Part of a small language model's weights: no biases in attention or MLP.
Each number is 500 + 40 x the weight over its row's rms, rounded and kept within 0 to 999. Layers, rows and columns count from 0. Numbers have three digits each. The size before them is the row's rms in percent of the matrix's.

# layer 4 MLP up, 2048x768, rms 0.0289, rows 240-262, columns 384-479
104:525533573493474473579520481483549513472519548537422553543435524495496521447465480468438449488491518517490506475567526457496541422485394454500480491513494457470441487531488518541502511520533503462517533503449548481524498589474472454488537495489494478497453472470527465503499465558475393481
104:531498525487515493479475452498513413541452539508449415488482464473496479510572508479506516515536454532570435482470502540531491492468492580432525467512473467542420503502450498570454500549558459516584534479398577413519474583464516544498512491513541518469551544483509492501490528502469527500
103:492373470483496486563463526500502524462495400475507501492470508506577537488527534505481515508470473478470462498462535490517531495461441519513478531523479459537417546491529468563498536473463470521497496434442494477630497487486520445548488524526503443531539451485461480493503495506460494477
102:526505457529551510518565503498508585447509549509461520520470391501534539512522437530527524452498480464500505440428422490488532540521529499470404546441489491493511483588505511434462493475592485520483477466496509458479524565478449511502516541568519527529527511493474498497480492521525502507
096:523465508486505537517470506552525507476460489525495492550470551541519572536502513466486477484542508450472517494466490549520504524486422443578538510441499467493549507529499463482487470490485448413467536524581504465501475495520498504517497513427532463526409462556463590577473415517588526460
098:459426500467462403510587507511577443537513543496539481528475508528512560499499539522493474538540479493603472552485470575511458472503481502509502480473536406409589542472494392555570510521498545535464534427512521492408467459551573513522456533540539505521509468538485503487491454511517512481
100:447521532565463541501502430469590532537466481513490425460429517512484521478471469458497571473615504531543501505416554511493526515483505520533555496507488557445511548511461515530476479495549520434430557411539519528532477522443475492490509466478498443446531435500490469515493494567521523589
097:566488438496487445523484485472542499537468561504531556493486546547504578504544489515492416470460500548445469457486504476510427505483447576546452504436443603469494571495566458577506489470615504460463517463525472484468461482525556496466504611501442463495529468498532518530471519535487547462
101:480553512477554446474462513471514494527473440504487474471493442521467492496506495471555492475487506617519530526497476479493411504492462441464569499489508472521493482464500496495481490574511498491500528495503480472544503458530488546483470595439480523513475519526512487505481500613481547442
100:541514479444500528453510481457463532559517511480475479455485512490529509517482441506551547439459488549542481547519488536509401600501507440474486564539426444459468556382429516473527510494502510521499539515486543513451495525514494544482525535498460432498507497451475507540471561570453473489
099:507415508491429509479463468512517504493465422503433565506504491525505400529515472557513515504506467501444464544452445526546450439487453519467508502543543521519517535450475539421478449476542546654529472525490400452440504491504486535492459503473457506523567475587519598532496522518538474500
098:496506520474489440491473497521512474527523569577499415515457554514490433536553511472533577528491534517541492559518525519493476482493429508467453492440484513467533439508503555499441435471527496551440548472569464471555469501482489490486579499527475531438486522463495404494489551468496566425
101:501555482443563516491495463415456481461468513511536530497521491506492493496539502561463487541524464523422476514453410519450432588533402480551469532508495491493534520533480526565528537511526458521511511505514548451533476495463499587535545529500438537430464517467517507585544483532440469491
101:524534495502484527491500514491483542539535465460481494477550489509456567557493518538475481459500515596557454511515476512462488574489523520537468515497484467489524545470482451478535444459544445475497477458455491510523416452468509399561490477545453438535490500500521550530509429543501524529
103:548446439495471514487530484516486550497535561459484519473531477518497429456525519501530491487552479529492499446556425450512539495471518525542465423495539548480529471502542607473565575550430481471554545542599492491527481549455484506601576513492560487556566518439504462513479473552469488515
100:484531447496465493573530563534460522569492498467526515461506540407563594470491479595502508492514572467545570528490500446487578486502496492477438483449543489454499534527546542463458509389480535543462500520489478491529543505418484447502494516502486471536452535491468513475475421456555498517
096:541541478481591435535516500424457534446539495500521529474479534506440429563544468525531495473550609508532462553472516517560434492462498458430482414462506537496507513447560446483511424526536510501527493474521502485522534445503474486456489507526529471523541461512554533485440546502463482450
098:435545463452512558494534511473551466537504475523495509505445583538531456393502503491501527480578552569534544541487481507435449450485475555535529449517539516485551526520456465564494481536519526498446533480597520506524463558530472500482451437488500491508551476492531492535524500462519442525
099:464454455483480516510548518552395460459520469483436511411512465463464537507573550448461507487498502507485523514535501483479442437498540537585442613477448504496520466521525531510498544489531509513484532514530440555514538464497518542530580561541479481552435469543496451408489503570477491553
101:472521482483500492529435461449525546530516528499503573499546401477491504456505482586459537485446514627527490605436496544510498556442519471567476525518500476453487503491547431548536451519511491419493466503495454426534516448539524523475447538434552559481485483502557522486478522563504538469
100:533493451466468461519567507486451505549457476505513414491431479495463458494474445486566508532555487509446484549496502514501493514497493525484468510483491509540515517521441490506488493565526500463493486515490518510555387523495462501484531493514587522477470484500525498460501425571531520549
102:492476539493464506484533556584516475482514493478560542449557440414516525594498478488518494469506525520481538528490563473571530520409488514571475518487506432427503537481520575512507477450503510553489506497446579507517511516409457496410600478494449482477516520495491507505471460551496514488
097:472484475476562463524538526457521511513472500513537442463496507484562459501525447476456514503467518476504482407508522457477544455509489497448483523530480469547460522462490525483485473413487506515605469478502506545506507563454425505511501499513568484487448551514542493522516483477497476428
# layer 4 MLP down (transposed), 2048x768, rms 0.0246, rows 240-262, columns 384-479
102:461517486474455434525513494489477517533559516440481566509563525505514515435556474481510532500463522491465521522528518436565451534470552467430548485586488487526514474438474525432560460486589484475556476471436511474525547438533502493497485434493497522556486483474508497554476520474501513409
104:480385506509500458539434501487534525531536535502480520446507461425446505559514496461528546423496529454464534527463505505511520467511499531543511463481577517543499478481470535510573456552495536514471513549551506532502500574544481539474602462486513587487507431515539495509494452468512452505
102:482497468452525538547495549507503540466516496475528493456470581520496501508529507471544573507414480533536441544524554498453553498498512552517469458497488541472456473479481520497521477424464430534555523492467450460586438537535481517415504429536470488468546459549521438533543494531539508565
101:497438493515439484509514460521474539496494557458466458538471488484431517528488548484480435430482458527525513425482434496543447498478505427513475434424414512452449504567513547511507532516465545468476542505396481503531468517428471523464460471510507493522563534391563518483487500372498538521
099:471422484556518548453525533498464531488547515539507524472619574494557529515447455470541442524484494568481562460447520561489508493487602485481513468525542499509511469519508509501525507553411513539475508462501467456450501503481442549503518525494436494491558468569566501508499563476450428492
101:512474404478513446452575429510509519550506536544509465452543467536540478501470502548543462536574470496508485474516515446630472493519487523523487513512516456538459523436515415549543520455483506578579507410579503480426510519504502545471471545507528473523528462486487461528600462454408525468
099:426454469521553506484494463529501459458526450480472521542471440442513478467501446525540516424494546542495444495533507481551544473557477474519500513558453551504514429528472517500533481503465522477577507467467502455456373521551510457510516528496551533438509534486548452463497513466513438490
098:505449433527465501523539493510447516500576503509515475479544490515547440549554473474555494500528485454511514538467472510510395408462549444441443507443531468457506471491534424565522500518536536499518468452539536523483436503533527511546448527543453501498587461551538473508509496488504473431
101:505552524419567488393497529483466485554531473521519489469505569475596475418578465495474438465565504536491444459450509505476501521544573522560436538486548542439530506455495485475466471533492467491519458551432494549508477527505497503524498455472442517483525522537494527520479494535490542583
100:487496459507439529518428467551507449395588436527488513511492513475511509509548497527536486555540478495520588461443530444458479480501523497417556445476533568510553552488538546593479474507489501501573522540491544509504503503518491558499478521567524535478536465558523483478494481466456521503
104:478466538576459525586512408522469510459537548456553533560495512519468497536548476537541580523509504524518485534454503470494526534517508511514504490452494509456495541512558490460548452543546492487463578554514544507503485440502464476493459537476541452571505513524488413520434450475508453492
098:483537523483488548535468486473461464520494437439492581503487420490515529511494539516507460485533498436551497446464531470534544557459557491479448485517486462558458508398479477476542496486463464559570495509471483509514521457420574476480489515532534516523455491575527494579510516483510514523
098:501496453497484497478529480493508445440457514446483479509617526491556488551469475447492421510515475526481451503461511557515411470502499517473494505550546504471464553532504456412553484562494494577475500539450501444424460472497491525463498509527544537442550468552455459472462457519469476505
101:496505458475486548485530475444441528504488480575461478487459413485482441546538542514486465455493524506520501437483534445490437446505529541491521445487508530411480496498440532556507571510509550543523452542497486541476431505570467529494557494495476471576501511498569491541415471522488502468
097:563486480551435510502528471510530465506516525506531527528536504521497502465509551527427490480503525530595475427514525557550512472491527432518477435468516480497509515467499562561463538506453448535652566510528483507469432507504517479499521475495491526560515518460524521508532492517464488475
099:577531523505521474460452560516554436458502529420474531526477448441520499504479431443513540509499484466562478509493492490496442454472534500538491512489570474541525563518472507543465524489433518492560463564553497528513476442515486513597454500546580520448474520382510448443422507543522451508
095:573515438469507531512481530502542519521497482503488413496445528440515578533478497463464505577471536497493492573444479455562493469478541495548488497402527435508515479507487540489528602500570613458505530469479486503485512491539488580509523521479577519571415503504498516458545462507434521490
097:539467535509499469521455465448504550550523492477495487478434493526455480438545498514481518554454475450453442515494538560567433471514515581453485556565498489493493520492457464529538537505480530512507486504525513511502420508432549450553494451504472534514456527462441527567439489559545515556
100:486485440531494512510452505523588451517544576500489540517537452504541479568522474398515498535485464512506533483502455541488552466527564525458510458498481527505498471483494553517489468514470505521463461461548510515470529542491469535482485469574472540456458527541458467501493467493499447366
098:549483438473500472489491559426522500532423497487509519584571495449490535589587427515544514510436458502480480456503575535527472489478465524462484471513522438482491538462537472500458516524517502531489497495506462514545556467487503510547494519464391514507494527456497513471543525487570508461
099:537559489474481506484507497428612488516469388472505491520491503501442459533458484452526517496523558524416397525510496441564521490447439580481482533536507576508439489532492531482479489390448378439509511492456498488579524512483574415494467504514517553448489539561602497482496511484493529469
103:467437513454488480521467523576546552443449523486525554485490506436511556519492487501538586429463570516452580409464509522535545510475543494567469475513521541430573494539517522524591524463474535503449479511470479540549545458535453514469492480467473415483461546579419471468537496572502543537
094:518523519508494546509507457515464487563594532454392513474530480519421503497425489487573508540545536488540473554472453532443466489488450480547512495463475492517513496436522513575482492540449492515466513469526502455539492492451512480474487514489508532450501512486518522478563526575551508534
# layer 4 MLP gate, 2048x768, rms 0.0303, rows 241-262, columns 384-479
104:473492496488430521526552548454538470536499502500475499440488581444557421534500507580518508505467544491545461541506426479488474535500547530515469465530524448522447539450543434520482455540485503487524472493470518559521468532497547474529433547537487519475520538530457467523518492447533515416
102:493476377464507567543566455503536432490546536483498524553478498500522461507498424563518475607483581553496478551436548528466511494569476481560519435436536482585483513453553472475529486517523511467549478410486459452500544502565487485512543479476530532565491500494523531431501514500504500488
103:493481483507521437509425558443454431450533482490481482491585577474507533502470465531469523520565517499502517529474499517497529427560440507426446581531560430590519475505484557486467534516548514538492477551586483499442514485517546483457487501464524527519556480502488467527450500528451509467
095:389498486506526443432506467506521505482466568481499510464512441484542481547524524511481461451483419469542577504444500507473510541513544582480519505541474474523525508454480573545384487534512435515460527465472504398464608468445426572459541532512520531497484548532477523496473424431539469533
099:541554495479536538519454497495499523455507517461489529499446594488527477514535401531422527543419469573543513507513472469453471495491507575491574403501492475487482514547501505491479493474459438483516504538548463534548578533504521456524502471559520510555569460577492464502473496461494547533
095:515482479487556486461466582518504477466509499457524546544542478517467531496550445546564434540458516502492499490473534531557450624424430467549485514490473456546465518508532522520538557541487450590478518502501460549561461494516463500481518518500562470567490484455550537473490564483565487479
104:500521507549554518443523516516503548532522482427474473492491528572448515496472507515507557494489501522463514488528517503477527503466531556499482507410466461426453577480495498494503471501479460473462491536544410486504582489510521488482465505422505418472528501511479507532529583478463505469
101:425481416454458570543472561477459459523547496502505530555467438456432473521527505501563537432496500536463565498551470476449533488468404520470495580581516569537523500497577516518481540470505515586484495449538461499458487516559487534509362529495485557518497496433424547456504470511453480491
097:508467428564475463509470495453521540498463489516506481481490424512512488468581509453536512515515464531526551530429484530533518482558493459512445544468598521573510503419500478476444512495439508514560533487501477457523464511565502518507530479535624566528426464482556492512505540440641446485
103:495466486467544488456551573496460506471480508477519545459524544517555470526529484519477496540505444501530600515513431498507562499565494466404478472499484552535543500446506471508508525403463524429485493455643487442476454481463495475463490493467557527464366470430499493440597456579480473481
094:447619544516416548553493577462541454572483441532461553473565528511516482443505443490527517537492475430527518508533461460476451583539492458440472520470525514515512464532476473497451451492513504418492527528528462475579487495495472446439507467527520457554482428491528469521543456524576516458
101:557455558517499545469448480519546479515554516484500532596499496448495442510538522488453495475503564527557536514485553488417444439608421551508521487503533468508494471475483476501546554489462573513543501455521476476534480552532594485477490527487499467492461503437567524501503585484505510493
101:580564506492586457420522544495583541462512494494511501498455562481508464468514499519469497449438455486430496485519462515571504594480455470477447636461539511447498500552553501490503564410438523536529538497509523513510384517508477541502521486487523538533459557504424448475532460518544482461
102:555533461451557441507477515502506460464435598456455498517537558481505538472457472534504519441522526525531533516498516463519511484530486534482551490540451521521514478478501478509481508512481528505492430552536477487567582542488497517526446470549592484545494533439520448478454520418491459457
098:499496555478519490510547527505536525482486518428574429515507403512493464506467474547513510484507476488523563488451480483456538535476520471456525451538538554503562515516505432465510529456519544494472466404474520432505536450480521490542540487560469508562488480498506518526444472502503490495
098:615529489499558569510451467466464462463500488534481514390464526406498550495462487542435565528468543455593532495462502481515509501438461490552502521534482491473527498558462515476522467546471511453513498485506497450544558528544481549521453537480524558523485499473558494503486407526580492542
095:545451479509405455483458530541512496453480446475519493501474523478472495517444518430451524454470472541456559429499415495479532612493486513478460546538479480471454550527427543502534520531526518519549492539530509502443444441463524467483445536514502539552443533536536496580505465505497506500
099:532510369451566476470508484508467553517582479442589452550521453504507554506479528472536470518462504518490493500541522493487558484455561537485429549459487461534453542468526512551473491457487489477537497500431517508537491532559515539477455420462488557485465504460486494382481473454532525504
098:441495522513483521517478545496454439484504576508486547528495531515531462539496473511506466446491469493483540510545465512590413480512492555533547497603430569473500453522537476476454505505462476515466573511430590493447572551485494466415497423487546517509447457561594517425534466516441514483
096:573487504509542448508550485502500450483493516580454607555532434592509453528583543552554496504468478467460483566531438425522510459488509503399489562481543441594512456596442476512463398464510522511475497446416524543554540481480506435515529499412480496521465481428454535422513497511524555491
100:466506466470435515485488513490482474534499514482478450502513520483543503490541482556516505531453575531502556465520448518476542489547511490549500442541521508499536573519512535516614410548493488482545463604521506415498528532526477524533472468556515482544444490475445507532598493543454520428
090:468484519434477514396544426558512511475524535537492552539525420536455505536522511432504521529508437485532575485471496511519526525496548481510494561408536469537468521506536496500547515523518418543469500461443496561542424438402506473466502466521521562526546460559546439486467534505498529495